python train.py --hidden_size=192 --num_key_value_heads=4 --intermediate_size=512 --norm="rmsnorm" --qk_norm=true --attn_scale=0.275 --extras=["local attention windows", "gated attention", "value embeddings", "skips across layers", "norms scaled by depth", "capped logits"] --init_std_o=0.0526 --optimizer="muon_variant" --learning_rate=0.0176 --weight_decay=0.012 --schedule="wsd" --decay_shape="linear" --final_lr_fraction=0.0 --train_tokens=441900000
Each number is 200 + 40 x the weight over its row's rms, rounded and kept within 0 to 999. Layers, rows and columns count from 0. The size before them is the row's rms in percent of the matrix's.

# layer 5 MLP gate, 512x192, rms 0.276, rows 319-391, columns 96-191
099,240,183,248,205,168,215,182,239,153,259,180,188,198,230,192,194,299,266,175,184,201,229,221,251,175,163,225,157,206,198,243,171,248,132,193,229,254,229,246,232,196,159,267,237,258,255,213,193,267,141,164,183,170,256,255,218,219,186,214,227,221,178,225,218,194,210,150,263,167,232,133,247,233,190,142,152,152,153,152,272,230,205,203,280,228,221,209,284,228,195,275,221,161,172,147,215
099,154,249,195,215,215,184,189,178,177,194,239,220,195,205,210,165,267,211,195,162,192,215,203,184,190,217,241,165,207,207,186,210,184,260,250,190,184,247,123,181,245,165,200,192,133,164,231,236,241,217,271,196,193,180,268,162,173,182,173,217,209,188,162,174,298,77,216,172,205,121,232,187,164,234,194,271,244,228,220,186,192,137,179,173,125,248,192,197,186,254,267,238,146,229,191,225
097,199,173,196,178,203,103,220,244,170,181,31,108,195,185,220,226,130,207,220,176,230,217,224,209,178,246,219,210,167,174,216,203,122,153,227,228,231,242,197,224,235,217,185,207,226,157,230,153,274,168,181,172,179,147,225,254,231,177,194,238,244,202,185,168,162,209,166,173,192,251,230,273,133,226,248,208,174,238,221,185,208,172,278,311,240,175,232,227,199,207,173,156,173,179,193,169
097,189,247,222,177,207,187,210,199,164,203,217,233,213,156,232,192,191,171,202,250,194,158,216,175,277,206,219,253,165,256,164,244,195,229,209,243,254,283,130,235,198,247,245,178,246,121,115,206,234,184,248,205,189,139,215,234,229,142,247,204,126,208,222,260,245,206,184,164,183,235,210,173,179,213,193,175,137,133,206,217,216,186,156,229,144,153,163,220,161,228,194,269,125,203,174,233
098,240,222,241,189,261,180,205,225,158,171,135,200,200,205,165,225,210,174,146,288,195,249,187,220,227,168,218,249,113,170,168,280,208,183,251,226,152,134,250,240,242,130,183,211,225,180,183,233,246,184,140,241,250,234,213,181,217,165,194,203,215,204,175,162,287,160,234,281,176,198,243,194,229,256,142,246,202,222,133,247,278,212,233,253,202,317,236,195,218,209,214,216,239,239,180,213
096,123,176,212,173,237,229,273,238,113,212,212,214,220,160,183,234,120,250,237,167,234,269,203,230,260,148,249,161,243,151,135,120,193,240,180,216,137,209,252,157,214,186,193,219,218,212,180,240,180,219,203,110,236,157,243,186,226,248,253,218,179,179,246,199,136,244,204,188,209,216,161,217,250,157,230,159,283,164,175,239,231,253,188,246,214,193,139,283,177,191,209,133,191,113,198,141
098,236,211,127,261,197,242,193,249,216,201,203,145,240,232,129,174,229,179,203,182,225,105,189,288,230,156,165,194,210,225,216,164,157,298,279,203,191,248,145,217,190,192,191,176,190,170,261,264,183,280,204,200,176,175,171,164,217,107,225,225,155,141,201,232,221,267,186,195,205,284,195,257,249,168,177,204,189,253,152,224,246,187,162,170,172,243,193,252,172,198,177,165,175,176,279,227
097,145,182,165,227,183,155,170,147,162,247,246,196,200,144,148,232,231,179,242,235,193,230,225,211,179,244,189,193,163,184,198,153,164,143,214,181,240,270,198,220,237,262,175,217,227,333,235,174,150,164,227,266,163,218,252,107,236,237,188,308,170,173,240,211,211,218,190,226,147,254,177,193,190,176,201,193,248,252,233,229,113,152,208,143,184,263,201,214,195,233,220,197,209,179,211,290
094,219,215,145,181,215,142,153,201,260,193,177,213,285,250,148,201,151,211,217,126,221,223,172,165,205,249,200,235,292,249,140,219,189,222,258,226,219,213,231,219,214,229,217,214,254,202,242,147,239,167,193,197,155,146,152,238,101,179,187,153,184,173,150,210,194,254,164,146,245,235,198,221,198,144,171,214,127,208,231,184,103,203,126,264,161,243,203,143,153,155,278,154,260,192,141,166
099,205,230,190,164,200,166,255,187,84,206,158,233,202,143,273,284,158,182,190,210,204,191,245,213,169,256,216,210,168,251,187,176,205,137,229,247,209,235,185,172,177,166,168,246,208,174,214,235,237,180,190,199,198,215,180,213,189,241,202,129,166,198,225,198,187,228,302,194,221,258,157,185,168,210,273,165,235,175,165,177,144,206,255,251,224,191,270,179,256,178,140,145,149,201,201,222
105,91,260,276,164,138,176,192,219,138,158,116,243,223,262,202,170,195,278,209,256,169,220,179,135,149,210,169,244,221,197,185,206,147,259,213,140,213,221,159,237,219,220,217,127,213,164,247,266,142,145,211,114,244,247,179,244,143,217,163,231,215,179,195,244,155,226,140,196,169,188,168,230,184,215,226,147,109,221,171,198,188,224,253,241,181,213,268,214,168,247,207,219,168,240,183,178
098,220,197,136,140,211,225,175,177,232,245,213,214,214,220,135,211,179,179,218,198,248,228,183,214,146,222,191,179,235,190,222,155,181,195,195,284,175,302,216,206,158,186,154,188,284,257,208,211,206,197,185,225,148,199,178,124,149,146,162,173,185,181,285,189,163,232,206,181,199,221,217,155,228,209,218,210,211,261,161,157,216,157,194,236,202,238,153,144,198,211,177,113,179,152,249,309
107,217,186,242,184,171,220,251,187,217,114,152,176,218,234,253,179,225,253,225,176,159,231,186,283,186,233,144,153,221,212,215,239,275,159,187,210,194,184,297,281,178,161,227,173,253,270,227,183,172,214,170,199,235,206,204,206,152,174,244,276,256,120,171,231,242,163,180,221,139,130,245,186,199,221,209,210,259,248,243,128,153,202,236,173,211,231,183,250,167,192,110,188,164,160,229,158
097,202,197,195,237,209,222,155,133,259,266,203,174,219,178,261,239,180,230,197,147,240,206,217,200,186,148,218,218,228,136,206,239,172,198,146,155,229,261,151,193,173,261,179,210,235,212,177,197,163,211,213,115,218,173,208,220,268,163,173,261,95,156,233,185,207,222,208,160,286,180,171,261,289,167,244,199,254,161,226,193,138,105,203,206,157,163,208,244,242,213,195,227,179,160,164,119
097,205,156,215,166,214,169,176,236,188,184,272,198,220,294,227,181,189,174,245,155,203,279,180,189,130,192,226,227,90,150,197,203,214,177,278,194,220,154,193,183,165,128,115,150,175,201,195,149,267,242,243,222,129,212,247,172,156,187,249,248,194,166,195,251,217,183,255,157,135,137,216,186,207,148,220,264,184,159,220,181,123,264,202,207,228,217,149,308,200,209,184,183,205,200,152,263
102,190,177,219,203,184,176,154,189,267,268,202,251,162,199,209,196,220,270,224,171,215,247,214,140,271,180,228,185,270,200,185,279,178,185,245,253,156,240,267,208,175,273,234,232,257,231,231,240,199,231,201,164,164,214,293,156,205,164,259,193,175,240,197,257,143,211,161,147,234,116,232,204,203,154,185,214,201,173,203,191,168,217,132,215,218,177,181,250,209,248,130,253,183,194,189,244
100,242,224,153,233,182,172,252,154,248,157,270,284,72,232,153,239,196,184,238,201,206,214,145,251,235,274,124,208,196,175,150,169,255,211,175,279,220,199,236,186,179,145,137,146,225,230,131,182,139,227,169,174,189,200,168,184,195,220,157,244,237,158,236,248,248,221,233,169,231,114,149,227,195,202,223,228,208,190,236,157,176,167,170,181,216,207,257,238,205,220,264,215,171,236,121,204
099,252,203,149,230,244,214,183,235,207,268,225,222,187,158,203,228,211,183,174,219,161,183,215,227,236,187,228,137,178,159,192,241,245,186,200,263,62,191,220,265,230,189,225,195,215,128,185,173,184,126,214,120,204,273,167,166,168,227,136,233,211,238,219,204,205,257,209,186,276,190,144,222,203,286,124,168,160,220,253,213,153,150,216,153,186,247,188,178,177,291,241,216,154,278,176,215
098,203,248,170,210,200,172,215,190,117,181,174,174,163,214,221,236,188,136,214,209,235,98,205,239,157,228,182,206,184,173,253,171,112,190,243,263,269,232,208,252,232,191,185,159,213,135,216,183,152,247,109,188,220,237,210,165,245,235,207,185,164,217,136,293,175,120,236,157,241,205,173,224,189,121,227,237,254,235,248,192,154,163,131,172,189,144,186,157,161,226,207,150,206,170,177,219
093,265,116,184,170,262,168,201,260,212,158,169,200,222,220,241,186,243,161,236,167,102,178,263,197,178,201,209,176,189,232,233,247,173,238,241,182,173,225,211,139,240,260,180,148,168,234,211,143,156,197,281,201,161,210,211,210,200,232,229,271,192,233,172,226,236,163,254,246,87,205,206,198,180,219,143,161,217,131,250,148,183,210,179,170,217,293,155,219,248,213,222,232,171,226,269,256
103,166,167,203,232,202,254,103,216,198,178,238,166,257,222,270,209,221,223,190,141,159,213,233,193,244,176,233,200,199,178,251,188,168,203,248,221,220,230,194,184,206,232,149,172,162,247,195,130,178,210,183,260,185,175,211,213,178,159,258,200,314,264,194,141,219,252,127,241,210,257,171,234,145,171,247,180,217,221,175,176,186,213,167,274,217,211,231,239,167,184,172,194,275,234,209,218
103,175,209,182,247,260,240,263,137,139,179,188,164,277,195,159,179,218,201,186,184,209,218,186,191,205,195,195,255,243,173,236,267,260,159,208,267,178,208,175,151,220,133,212,140,209,128,193,237,175,230,217,149,268,246,226,139,116,176,69,165,205,165,144,277,188,201,183,140,260,235,207,217,246,168,153,151,197,262,257,229,180,206,204,127,112,220,162,192,206,158,218,245,190,199,175,289
100,189,244,252,252,172,230,202,231,153,232,259,187,197,265,143,217,214,277,192,221,277,147,214,230,257,197,198,177,191,193,198,182,186,157,235,176,149,221,182,161,172,130,270,161,309,291,226,278,162,243,275,236,250,181,196,179,210,205,232,223,233,129,203,237,209,249,169,229,134,166,137,231,170,161,140,177,176,159,227,164,228,269,162,199,201,181,207,268,173,162,212,215,183,170,167,188
101,163,174,226,204,138,142,160,246,252,216,129,253,230,170,178,211,215,240,166,126,271,174,217,169,161,184,156,201,146,138,189,172,164,245,182,234,182,148,195,188,161,171,167,183,292,197,284,159,204,191,177,207,206,207,131,194,192,243,202,191,219,130,201,263,204,190,229,187,207,147,146,199,163,170,148,223,154,125,170,209,245,174,183,194,136,189,197,172,166,234,155,190,283,111,239,175
096,223,143,161,155,144,224,212,235,244,164,210,137,214,161,185,190,175,224,239,176,227,219,190,115,208,229,190,228,217,220,239,177,192,216,198,198,214,158,200,187,99,252,128,104,171,268,187,218,182,216,189,143,226,213,252,209,221,141,247,158,206,114,205,242,211,214,186,182,203,176,154,193,223,157,203,227,192,149,219,178,190,159,201,222,312,216,219,207,236,195,209,216,211,199,123,263
098,156,188,243,191,254,226,187,218,201,189,224,183,126,198,199,159,192,167,154,198,198,186,211,171,222,232,218,241,212,240,210,160,189,234,219,262,115,229,203,164,230,240,221,65,144,201,202,200,172,225,159,221,245,243,166,131,238,187,201,195,221,168,254,207,171,251,219,244,192,290,219,292,177,135,192,150,209,220,226,209,152,180,223,223,211,180,183,207,246,229,233,199,199,182,203,154
102,197,195,187,153,141,133,205,123,151,179,253,214,197,225,194,205,181,194,212,187,188,117,225,211,239,242,213,215,203,188,168,153,151,233,207,200,303,239,175,222,204,290,207,189,96,224,195,247,157,275,225,202,192,147,184,235,221,289,219,199,215,157,193,205,184,129,179,159,194,254,256,215,194,182,105,177,264,186,214,233,160,93,174,230,221,234,194,192,120,239,237,201,290,208,193,206
099,195,184,182,215,289,191,174,124,251,182,196,164,187,201,154,230,144,155,250,219,222,157,233,176,244,164,168,174,262,230,111,135,275,225,228,199,196,165,191,146,176,245,130,161,180,231,238,285,176,98,200,162,200,255,227,182,188,191,166,251,251,176,226,219,191,186,202,231,117,183,177,190,231,152,151,208,101,216,205,194,297,259,233,182,232,205,104,228,164,241,112,239,221,113,183,265
096,167,263,180,181,197,204,247,231,217,222,188,239,210,201,258,182,221,174,257,186,185,227,194,196,241,165,262,155,171,161,202,146,207,183,196,187,209,152,260,246,217,250,196,243,147,173,213,264,201,228,196,170,278,236,180,151,209,231,208,148,181,179,132,243,178,222,270,205,191,248,217,240,293,221,189,164,178,193,283,217,252,195,212,185,220,223,152,229,208,231,163,213,162,145,171,265
093,195,276,159,213,213,246,238,171,172,221,127,169,127,217,193,139,238,246,222,196,236,210,267,187,192,187,199,166,149,160,169,205,183,330,178,147,163,213,188,213,170,216,195,200,236,222,192,217,195,206,241,189,215,206,255,238,225,141,260,242,266,245,178,194,183,191,211,264,176,268,157,200,280,190,145,165,219,236,152,198,214,188,237,181,155,163,158,153,132,234,213,216,196,143,140,225
103,213,236,241,145,180,186,306,149,228,181,259,240,180,204,219,204,194,169,212,266,198,310,257,225,200,224,201,193,257,122,216,236,244,199,217,113,205,219,188,150,147,169,243,166,239,145,202,217,198,166,289,143,200,179,202,124,154,179,219,178,229,273,287,309,157,197,161,246,242,176,195,254,220,228,195,162,142,186,162,182,184,242,128,220,178,256,180,195,235,206,177,268,254,234,218,218
100,170,199,269,220,181,182,172,169,116,226,154,248,197,208,207,174,204,243,190,216,214,244,206,234,303,184,239,140,195,197,171,206,226,207,248,278,232,141,176,256,195,251,162,137,240,233,204,83,293,199,168,146,148,237,199,213,198,191,188,303,234,169,213,183,303,218,225,246,143,183,191,217,218,196,225,241,100,190,237,216,233,214,139,153,155,167,253,176,217,226,221,194,250,188,200,210
104,186,217,212,160,227,235,286,253,198,250,157,196,238,198,235,238,193,177,205,188,218,244,156,204,146,199,214,149,221,196,214,247,160,173,204,207,175,146,222,118,238,214,235,217,221,221,192,216,147,145,188,316,247,174,190,173,170,242,209,223,260,163,150,263,278,232,157,231,138,189,197,225,253,135,136,251,176,205,233,179,164,131,176,269,235,226,176,227,222,178,200,166,217,158,160,199
100,157,251,168,181,267,154,243,184,138,161,243,209,237,178,204,171,213,117,214,151,178,159,150,131,155,173,219,134,226,231,210,185,254,183,168,241,198,206,219,217,212,204,184,230,341,220,248,196,214,222,197,205,237,231,190,210,214,118,169,244,247,253,225,216,167,203,147,118,202,156,202,189,179,174,236,178,192,192,203,252,140,201,178,206,195,226,170,227,224,194,182,184,266,202,164,201
101,183,206,152,198,172,209,129,146,186,195,175,266,227,127,214,237,194,134,156,257,107,176,213,205,224,161,246,175,199,189,195,153,210,168,183,205,159,204,210,162,252,184,187,148,228,155,221,123,218,232,168,228,100,120,178,194,189,201,223,211,186,143,261,164,251,226,241,158,189,148,219,192,197,257,257,240,211,202,219,233,212,270,280,206,186,182,126,218,255,202,107,202,148,252,237,152
102,250,173,195,113,236,197,256,158,244,183,196,230,163,177,248,174,213,140,237,188,200,235,197,192,227,175,195,203,282,226,187,220,217,272,184,218,197,266,233,264,216,154,227,288,163,167,206,204,202,195,179,165,179,206,182,157,185,186,228,183,243,187,201,164,265,184,123,161,177,171,233,167,125,199,236,255,253,219,158,211,296,168,194,202,248,155,190,186,172,260,137,174,191,161,312,265
107,203,187,216,206,297,172,213,233,188,241,226,175,152,205,199,137,214,234,188,191,162,248,262,179,235,237,109,162,242,256,168,227,114,224,170,212,174,222,225,209,161,219,310,191,147,250,207,257,203,211,164,223,240,219,175,167,185,266,148,214,174,136,161,193,152,242,185,243,197,209,215,206,151,151,192,212,149,191,236,166,234,186,102,243,224,178,200,211,154,204,164,201,188,191,89,111
100,138,163,182,173,211,198,149,213,138,128,195,172,216,226,247,251,188,124,149,221,127,215,200,183,129,156,249,222,216,281,193,257,169,274,185,264,178,193,234,249,216,188,260,227,197,151,222,229,255,150,123,158,182,179,177,208,177,168,208,255,187,227,198,205,212,214,190,231,158,186,197,101,195,210,207,223,150,213,157,192,173,227,237,210,222,196,126,255,221,180,236,278,255,244,268,230
096,201,194,139,218,192,206,194,87,213,225,127,254,277,248,241,144,216,229,205,182,171,235,157,177,168,212,249,217,190,228,215,180,147,219,167,212,138,205,217,171,201,202,222,218,230,292,224,219,259,219,178,214,210,153,239,229,196,157,258,136,150,163,275,192,265,257,207,170,124,219,193,246,223,217,194,218,182,184,189,234,192,198,133,103,126,238,198,141,277,214,161,182,204,211,219,199
102,197,196,255,208,265,131,190,140,161,149,171,139,197,207,198,241,185,154,195,172,258,178,245,139,191,141,191,224,182,165,195,252,166,176,206,243,217,201,245,232,199,214,224,170,258,251,254,112,167,226,172,145,197,232,226,196,187,196,219,237,139,238,311,187,179,173,290,153,201,154,176,128,184,204,260,249,149,189,276,129,273,152,214,146,219,265,228,234,182,119,221,236,235,116,248,216
106,115,138,192,177,245,205,276,257,179,192,211,195,150,243,220,173,210,171,211,192,262,200,226,212,273,180,192,155,207,207,241,185,262,150,111,213,218,117,238,142,229,197,216,214,251,151,184,243,149,213,171,283,193,215,109,172,180,188,239,255,221,126,153,159,211,206,202,184,221,197,232,243,270,193,180,223,203,213,288,191,174,105,163,219,271,178,138,190,261,197,189,216,201,254,173,139
103,172,223,129,250,252,192,189,236,169,208,148,220,200,156,166,159,212,162,244,225,220,217,198,231,201,190,209,187,247,224,253,205,185,218,236,197,197,202,152,225,264,212,179,234,184,192,234,201,185,288,202,204,172,260,172,253,247,222,226,214,143,161,260,223,205,216,291,163,199,280,219,181,211,169,161,216,269,158,211,148,185,205,253,204,255,230,180,210,270,266,322,118,184,197,223,183
096,198,241,192,185,252,237,212,156,163,170,173,132,197,223,240,161,186,222,303,185,156,131,214,175,137,109,195,213,152,143,220,240,162,212,234,160,227,151,165,217,217,165,227,211,264,161,205,174,221,191,221,202,165,201,166,170,224,172,199,97,127,165,133,214,186,190,239,128,160,208,210,215,168,191,239,198,228,200,203,173,126,173,220,240,200,211,224,250,180,193,206,233,148,191,202,225
106,183,184,200,192,181,223,191,208,162,215,216,151,124,167,199,128,139,184,212,233,229,169,159,172,199,243,201,187,180,200,242,185,174,235,169,186,269,197,205,236,186,227,233,245,165,181,159,224,216,231,177,177,254,239,274,178,193,229,199,234,162,180,94,159,182,250,184,261,250,172,175,173,207,205,173,216,209,166,170,262,227,144,157,145,115,193,147,249,197,183,208,181,181,231,238,194
096,176,252,224,158,208,178,202,177,162,242,211,157,175,184,228,201,107,176,228,200,234,219,222,210,156,210,163,219,156,210,137,253,134,238,159,184,249,261,188,168,298,259,193,187,224,178,198,223,250,282,203,273,168,183,216,199,238,158,149,235,121,240,224,206,156,164,232,184,191,275,221,177,158,179,167,192,183,219,197,172,227,256,183,292,217,151,217,154,215,204,228,156,242,106,196,185
102,215,173,174,222,222,130,134,218,242,201,218,223,207,221,182,161,262,228,216,182,156,216,229,231,280,262,203,121,199,166,238,149,161,256,190,158,193,262,209,123,215,173,184,135,218,192,235,207,173,183,148,238,179,282,210,191,241,147,191,174,246,212,187,220,153,181,266,255,227,260,177,213,178,218,161,239,238,262,235,245,234,213,222,148,195,228,216,183,187,285,148,194,235,166,206,256
096,241,234,198,157,212,105,259,169,196,168,130,147,249,132,175,257,193,305,182,155,206,199,228,152,186,210,208,186,236,211,261,211,197,221,152,227,193,182,233,269,164,243,190,182,216,226,206,232,231,139,171,196,170,184,145,152,224,215,143,227,144,182,162,267,237,198,210,211,210,251,177,206,149,247,117,190,267,270,213,152,205,223,153,219,230,190,235,218,235,170,169,188,262,188,171,223
100,245,121,240,168,177,187,210,213,155,221,93,226,161,192,234,236,208,135,168,246,153,164,269,274,168,166,226,254,196,194,186,112,192,209,195,177,231,210,220,201,238,175,269,269,259,175,260,191,243,203,236,193,235,194,156,164,228,169,142,198,169,190,264,219,232,207,209,188,183,167,196,159,215,202,247,166,193,187,217,235,280,196,232,215,220,214,173,194,175,246,122,183,191,107,233,191
099,191,251,217,205,175,165,259,197,237,193,225,242,227,165,252,170,205,194,214,275,205,189,166,219,245,258,133,177,182,267,179,126,151,167,218,142,202,189,125,201,324,206,186,214,199,274,195,252,157,225,235,117,189,170,131,177,165,230,214,118,198,195,128,165,163,201,188,204,197,204,218,222,218,207,165,206,218,117,220,210,167,190,250,230,163,179,149,271,223,213,250,255,165,256,228,136
103,163,234,268,180,195,164,198,214,180,197,194,126,220,132,211,197,170,175,135,238,148,273,253,194,152,229,161,105,282,138,186,173,233,145,198,186,216,241,210,220,241,175,229,195,187,127,191,231,189,139,171,180,189,272,276,204,209,107,221,230,149,200,90,233,195,206,281,192,219,179,265,161,206,234,233,165,196,152,146,210,180,200,245,198,206,93,245,230,162,162,180,202,217,134,175,242
098,149,239,223,216,195,149,157,179,191,240,222,187,144,203,174,189,223,173,167,170,187,150,219,265,234,251,187,156,201,277,173,138,251,170,172,116,201,279,198,168,171,186,223,243,227,150,204,123,232,176,124,146,169,192,247,222,179,243,179,207,249,137,179,199,234,190,242,134,228,154,186,183,188,149,178,165,201,222,175,135,205,220,252,149,173,229,169,224,166,191,254,285,184,245,231,210
099,184,160,236,143,217,199,244,97,196,195,159,293,102,230,153,195,252,164,151,212,165,248,201,163,141,255,109,197,207,179,167,155,234,178,243,137,226,247,242,226,219,193,264,252,182,203,255,255,195,146,231,189,187,226,161,220,163,164,210,198,199,204,212,182,223,168,218,264,176,240,178,260,242,188,188,197,182,196,141,232,167,182,164,169,215,200,127,191,275,258,209,179,166,227,138,203
098,236,158,141,171,194,201,161,245,158,273,165,161,145,195,251,185,157,103,169,189,238,225,182,189,223,157,220,140,274,188,240,224,289,138,178,202,196,159,203,238,183,252,131,179,224,161,215,245,244,188,182,231,206,190,189,217,171,163,226,243,197,195,253,215,275,120,223,170,180,184,203,175,216,138,277,227,255,207,187,206,164,219,138,181,158,210,154,188,174,221,179,182,160,232,180,257
097,220,230,128,235,137,229,198,180,243,213,168,198,178,206,221,115,211,134,257,198,214,221,228,229,245,282,232,249,220,205,202,248,200,199,226,133,140,186,180,180,170,184,255,243,259,303,163,189,156,155,219,196,213,193,204,225,177,246,180,166,142,224,240,84,151,224,203,166,144,230,220,179,183,231,111,165,149,293,219,163,191,152,188,216,182,225,148,224,207,185,146,177,242,202,268,205
102,207,235,168,99,192,264,255,126,193,213,157,271,186,174,211,208,225,249,179,189,141,214,189,244,229,196,200,163,134,94,188,179,199,177,254,148,216,139,283,199,248,270,210,203,166,199,163,261,154,274,166,240,131,199,213,144,219,158,210,185,171,161,172,221,185,217,213,210,222,143,246,225,138,115,156,160,193,151,193,231,262,177,187,173,185,185,226,227,228,146,234,197,172,224,271,196
103,224,169,266,236,147,146,205,298,166,210,241,183,167,156,269,172,222,229,179,205,208,159,180,196,161,240,174,238,211,270,197,184,211,132,184,207,217,209,205,233,154,210,220,178,236,228,230,183,166,176,198,215,183,229,214,228,199,230,233,145,167,194,122,213,199,276,149,179,171,242,236,202,156,220,196,272,147,265,244,261,188,235,165,242,135,136,164,178,190,186,155,161,261,160,175,172
094,124,192,177,270,200,169,208,230,189,220,222,177,180,215,215,258,206,245,192,235,177,221,149,242,163,231,242,188,190,162,137,174,182,139,148,188,228,235,270,156,182,164,205,157,238,222,169,223,249,172,185,260,190,194,132,160,182,137,206,245,175,73,203,159,248,187,191,266,158,199,232,191,210,168,160,192,108,208,117,239,162,212,223,218,183,127,138,209,232,231,191,239,230,193,105,135
108,227,158,237,261,209,221,172,192,251,142,186,197,202,203,251,193,179,226,220,163,173,192,182,242,186,112,171,174,291,247,219,237,205,289,234,216,211,197,193,176,209,143,226,266,134,199,165,142,194,166,204,205,149,217,166,277,238,126,229,261,193,183,267,242,163,163,220,196,200,254,236,266,247,200,181,237,191,236,161,213,142,198,197,99,161,234,183,184,89,235,253,174,209,206,212,178
107,235,188,241,267,237,198,201,175,299,159,211,206,178,218,230,225,261,201,227,256,108,260,271,156,147,221,151,182,238,221,202,233,209,242,235,148,227,226,202,290,244,216,173,186,219,190,180,129,222,161,181,250,208,188,228,167,213,193,153,171,219,254,171,172,158,192,239,169,143,240,179,195,230,222,225,161,209,238,189,238,174,260,163,217,206,227,220,121,207,205,182,251,103,77,156,243
098,167,203,178,290,180,164,182,150,199,228,197,232,215,95,231,250,242,226,135,148,137,223,194,216,138,163,142,232,247,203,190,208,202,227,209,201,185,139,211,109,156,139,296,124,162,232,202,211,191,118,190,182,204,215,219,134,214,194,181,252,189,172,214,206,170,221,235,186,216,165,216,203,195,196,182,235,236,244,181,188,199,221,232,230,230,194,217,209,247,211,159,273,153,172,216,180
103,199,166,204,115,180,142,184,144,205,183,176,187,138,191,144,218,204,288,201,211,220,128,202,203,141,239,198,175,155,232,166,148,255,277,201,181,188,212,233,148,211,111,158,193,113,247,185,185,226,217,170,210,160,227,189,202,201,184,207,155,195,148,121,231,190,155,232,239,236,177,191,236,226,196,131,192,215,164,274,148,167,164,143,178,216,251,214,249,184,171,188,190,255,192,213,264
103,277,187,189,213,191,128,256,119,162,201,251,246,163,222,238,194,186,163,159,159,227,201,244,236,162,190,158,194,179,260,172,157,153,233,214,184,187,152,231,195,201,201,230,173,155,178,218,180,233,223,265,281,152,236,187,265,174,230,223,221,168,194,209,148,214,236,222,154,170,234,192,165,178,108,233,199,222,219,240,272,198,172,205,181,221,219,190,195,236,222,160,279,249,256,181,213
099,263,231,277,213,192,212,233,201,236,145,197,296,240,227,199,133,213,195,183,174,223,173,261,226,209,258,181,184,167,183,241,197,112,248,154,146,193,159,184,173,229,216,138,189,216,203,238,262,247,219,185,229,207,182,199,186,140,221,171,195,162,164,207,151,173,175,173,232,305,180,209,237,115,177,243,151,166,156,198,249,175,243,197,190,161,224,199,124,190,273,228,166,225,210,192,171
104,221,167,209,211,122,180,213,136,133,216,182,226,209,212,184,270,255,178,175,240,196,165,174,222,178,227,266,219,118,223,198,159,233,219,279,193,167,205,196,146,259,233,76,163,269,199,273,191,232,184,219,162,200,208,197,123,223,160,160,172,192,223,252,90,202,212,201,211,220,190,202,198,163,153,240,177,235,277,225,172,188,236,242,152,225,220,192,228,275,276,131,168,200,207,195,211
100,206,191,178,231,264,173,188,191,171,155,196,192,155,136,208,198,163,125,242,264,181,204,205,196,246,173,215,286,241,186,192,168,109,163,220,166,133,296,109,189,256,177,229,201,251,223,244,161,178,234,194,247,185,167,203,130,265,171,213,266,193,190,272,265,176,224,165,156,138,213,196,133,174,224,321,214,232,186,187,154,228,194,240,229,189,183,204,216,192,200,267,201,163,217,230,216
103,244,215,225,203,217,237,238,233,242,249,224,198,276,177,194,193,179,194,270,153,261,226,227,241,200,220,198,194,215,296,221,233,206,167,164,169,231,245,186,167,243,205,286,184,141,289,262,161,215,278,149,200,185,170,168,169,136,193,186,141,216,220,159,169,178,226,168,164,167,249,215,247,258,225,181,154,250,198,290,198,157,163,166,201,222,267,223,237,216,143,149,182,243,169,262,270
100,163,215,215,230,240,193,244,240,228,192,203,223,244,209,210,298,231,171,237,194,170,212,170,197,250,151,122,255,142,274,163,142,243,193,264,186,157,263,253,148,119,223,223,224,172,190,255,196,223,269,186,197,159,225,211,188,247,194,236,209,214,206,190,263,280,155,247,201,174,247,243,230,168,200,218,202,179,170,177,245,115,175,169,260,213,229,194,210,268,232,231,259,211,211,175,206
102,142,200,144,154,198,258,93,206,221,225,185,161,265,151,209,165,248,225,207,217,225,245,152,263,255,187,197,196,178,180,168,259,167,221,181,192,186,303,171,204,128,178,172,197,145,233,238,259,190,271,191,177,219,183,195,216,189,133,218,227,241,237,149,235,180,164,145,195,185,183,238,192,222,165,179,170,177,225,205,256,212,257,161,205,288,235,187,228,167,281,166,301,190,264,243,108
097,109,188,191,249,215,136,216,193,208,230,207,172,201,228,283,194,224,164,153,172,187,197,196,253,202,227,248,235,226,167,163,237,214,213,251,138,212,232,169,199,185,171,235,202,250,238,262,232,219,242,119,181,231,174,216,211,179,135,226,184,168,151,278,189,177,240,181,244,163,246,227,175,198,243,124,134,155,267,237,270,212,211,248,153,254,198,239,241,187,227,191,139,177,229,187,164
095,260,188,141,195,233,188,203,137,225,177,142,188,148,170,127,180,164,262,172,189,214,152,192,221,207,205,167,271,222,150,235,162,109,186,169,149,160,291,142,211,253,226,129,177,221,205,226,206,225,185,133,248,179,190,227,237,191,197,143,147,163,165,238,262,181,228,194,103,241,235,225,224,183,142,238,220,138,218,243,166,145,208,159,227,152,220,206,197,203,189,219,260,194,148,210,224
106,190,233,185,155,215,273,172,181,157,230,100,255,191,172,226,214,197,153,207,248,128,172,206,238,196,160,184,248,152,215,155,159,205,184,173,240,192,254,196,192,249,117,189,187,180,285,183,218,229,173,190,153,242,216,218,277,129,284,191,205,140,226,180,159,207,150,214,174,178,214,245,210,190,219,219,179,232,140,158,281,213,133,238,243,286,224,166,173,221,181,245,202,201,242,240,156
096,243,222,141,208,176,169,191,235,244,183,213,244,187,157,201,131,196,170,209,176,164,263,228,219,205,179,187,277,176,220,159,141,161,248,280,145,190,160,271,239,194,204,188,239,136,122,84,193,180,206,200,179,256,243,178,253,260,212,256,172,234,170,212,197,119,201,189,228,205,203,228,168,193,150,186,197,200,187,154,194,192,226,145,233,212,176,122,246,234,170,218,222,248,218,218,244
103,218,203,207,197,268,169,167,215,163,155,221,188,143,196,194,285,224,228,255,168,273,223,204,240,205,181,205,169,162,177,193,154,185,199,264,196,147,204,258,206,180,128,177,234,200,177,193,175,130,190,145,153,195,205,143,266,232,219,226,128,255,215,174,234,205,216,183,219,276,205,155,236,168,204,226,215,208,208,213,177,106,284,158,97,221,215,216,208,194,199,242,98,181,156,214,156